Weights of a small transformer language model: untied embeddings, 3170 steps.
Each number is 128 + 32 x the weight over its row's rms, rounded and kept within 0 to 255. Layers, rows and columns count from 0. Numbers have three digits each. The size before them is the row's rms in percent of the matrix's.

# layer 6 MLP gate, 704x256, rms 0.0932, rows 400-403, columns 0-255
097:139196103106201132135185122088095128105047085095111154175144126103183093150135168116177147155148158146207154102127099118132138093085130122109127114121111053137075128186083148116178166124067167206147098170127095115120120150125083137135158134170109149117152147102151133114089145104089173132140112122129143124091125092132144155142095083124146123119096131084111118069157153077132142088086089184132133155136138122144102173152019126077120103110111157105177115069057193130087168126187151116143162143144101149091136123132191125129131137156132163073103159123070115117118140125118122086162131109163170126094116129159078125152141092127159075092089117121140158073143158123128152154116117135171118143148081115131111165107184145080037171145137133113131128136116029154185122098153177
100:152064194118085141164148113111086124111074112147133138140205153110146157107134116132189098187203156170143129123107160107105129142162131104121085066108108072165147099070107071128111126118119112154128131137109172134143079113168110187144141112047156122122164137180142139160101113097110139127077133154131138149088129092126085150123121059156151154096176162152070100179144098145084114121165139102095108132148157143066147149081088171118098101123143091121139165180105112125083146187089121092136128138118080066092107112123112178116163163130160100110146127123173128099139152078124179141105130070196175037139078149135143103178144124059155171153139189109161103123103102083120119138190112098167106123104180168112158118085125114103148080140127089139155200115152107142121119134054149
092:129096113120124146197142166142108146104154130108134152090058124096169058110136134151120098120104084152143144136114179103088129170188074106160076128122091138135175145158163137159139105143095117139158194142058108136122158075123133208129153114118110085072133150110120113128151153074105119155141113104090111172155150099176130121129168176108129135130094124101157138074159120162079164130169141106124092121125188113085099062047149151138141165152141088127110159168118142171089128152120123185101139149190154107159153106158154097071183166157231114098117107124161052165120090124095092095125150096194086138103146120125177125105142056074095093124182154123158124101111072137146171115091134068129130098130135156141158113150136140151142127055111109180125066121102159146102077147145183
104:100138109171147173153103096122080103175208119108093192146145124156139133093177110094110124090142098138094140122136068155124152069159078148095087121159104133148087160107138129132131070130166095108141082169161069170108076142074110122117124102120114162147083098110109070081121078145151087157125168159129149124075117152131163077140115133143112152119142156169105135136156101164045171165153084184141119142124152123159111161115111173135215126193106155132166171114143080164127115131146172122092093086118120144130137090018130116110090090142151107139068155109131099116098128141100137150140068128054098065124183172083106093127173107174139147163143152167179037120107099183124136135130115102162182127115107143094158147105140119141160076124130155149154158118192145137113131186150127
# layer 6 MLP up, 704x256, rms 0.0959, rows 400-403, columns 0-255
099:165077126124142134104096092165184095126098190122119153125143129166086078125111133132205106040202076084152134126084073128168134085080140067105118115118109182132172088092143116108108093112122084124087156166098112161132071167121170064137151101117111110128120100152099167084121135138091150112092166091165205155097072145102145207123087094109131131151110133139134144092105124153106155095124103092104126111182157122155160142144142111155105181123125147128171113042090122081104161152098160148115068118103106160155121198112166121141082080115102143130118156159166165131152187134199115179074156123131147144178169187104149133107120160095124097146122130190139081117100139165070152088143117146121175096124152179098181163128128121132122106087120171113168136162135107134164176177151130
098:164173105125114160111099174095206138116134141073109186111137144124140140055183082151108172072131081114126097104128111091138155115175132176045123095078096152129171108114186127139156117121109138146121126116131165147194124123062148065121121097102146071116148139164116104099160153175144130130096134100093077104139136086165037119158166114124110172156140101169107135166093185169110142146164128150128121119114124114107166149121137124163112166143152131134208099092101142149118202143131068174104122156144099084055095135166101156166130156183112127155177137130120131097153116065092139148119136176156119071159172149137114100134135114147087145147163124058071088133124113111125160154162114182164140087067136148110114140174131132142146172144154087167101155155155124097097040168201112
090:113163189069140126121135126175050104129109111153169145080103126079134143146137132138117128196127126153102123071116097143150118083121138088087133096175128162067097045124128089076142077114136118011134063098105075117182197127102146129103082091132144149190118104170151108146097090121164144151100128146099128170153028138051155109158172135146123179116089107142100104078104086100113161104077096184119114160119058120121125113163122175196067153119127114154146100139115148104147058155110097121128151126146130134132126119081096106104152179136122113156127124157106104099155171083138139109144170098138117157164089117151094150091121174175145124066110094143148114223127151134136102141089135133123137119154113099135105107136099142163172093104150115109146156155099153173133109077176151
099:180155124143117079177157165160156073180148126145130144128156151088150116103127055139108113157095152124149085120126112180130069089160153100098143149139168102167089118078127107157167120178149153115167096094143119091105164155146109185071181182101113112172083094150134123118100115057151082213119144109158110090103153063107125110071100164103115155129125151157162166141145129146147102142129063098186117140174117133125077147120099163118150126175128137142165158141141149103143193107146171131140075159122106087117121124156133173145106110098120072134041087139149139187139120083116148154172156100090168144130138096078116080135061169177199177135145134082133101104121120136160189115101114106103121151086111159095142124088143086140124185098109168076066088118125072106134154167129196
# layer 6 MLP down (transposed), 704x256, rms 0.0849, rows 400-402, columns 0-255
097:166119104129132156166106159086137101140150136117131161090166174146160110124140065135135164148103137138135105178132100122083154128109102141161097126135090101141111174103187146133131131109132168189098114077170105150148130197136126103148126110096177074155090133125152171107143126146147085134160172201153140122126091104123116152151167108158212211149162137176117138087070159179128183085115153201128144125161096139163158121074164119168113150149130102189092096153144098102169150087075102126167095090131132126144059095109107112164088148115093146138197139155140110130103138137160118141076109184195166083120121114117136097167164141149143099162130130143106088122076094131185152057123068176121099188117180195097151165135110166109194048121087118152139119127167135089184139149094142
097:122101195139112122152136124121147160100157121153148068176150100116108116123144182095214090152112128133131113122127134160150134154119120129139106176112164093090144155111105071107133108133121083120134173142122186121035135134108169116123077135109189134106170155149163000112128154111121164120130160176134153137127139184114210118146122146148092106065118169117071091165164097102130127111119179119098112146115106084099081141111096151112124140142166125122148118176154178093143131101108196108084134097114123091083122081121173135134115128127143077103097091082155079113119041198132138129138181123153176121144098126190149153137087182110200172113090127120139126161068126108164131134182163100145114118136061128119120161103078111119126094136117148133099148113145074111193145173121102
105:144156143116152147058171144062088149104137117136157123121136126124095104132099128161084165165097175130111092087144099133113152156114155158117130102151175082104031096121118179126126119136080138126092042113165163100168122127111097026098131094151115052079088184064153195130125125134088073157116099169139081108210143146093143123136136153153088093117153132134075149151089077079139148144099119146155180121108118195195079122164071122135095114051111164130153091164132141132132128089088123114054046111113144143123101101117142099092121083101067123135121156130135099126177125085150130102101107102117136161142132124093138111138151100102173160089116073148135167136133172159143150199136154133146068088107090144088169098151127121131104080088145143124090115159145151112165117150129122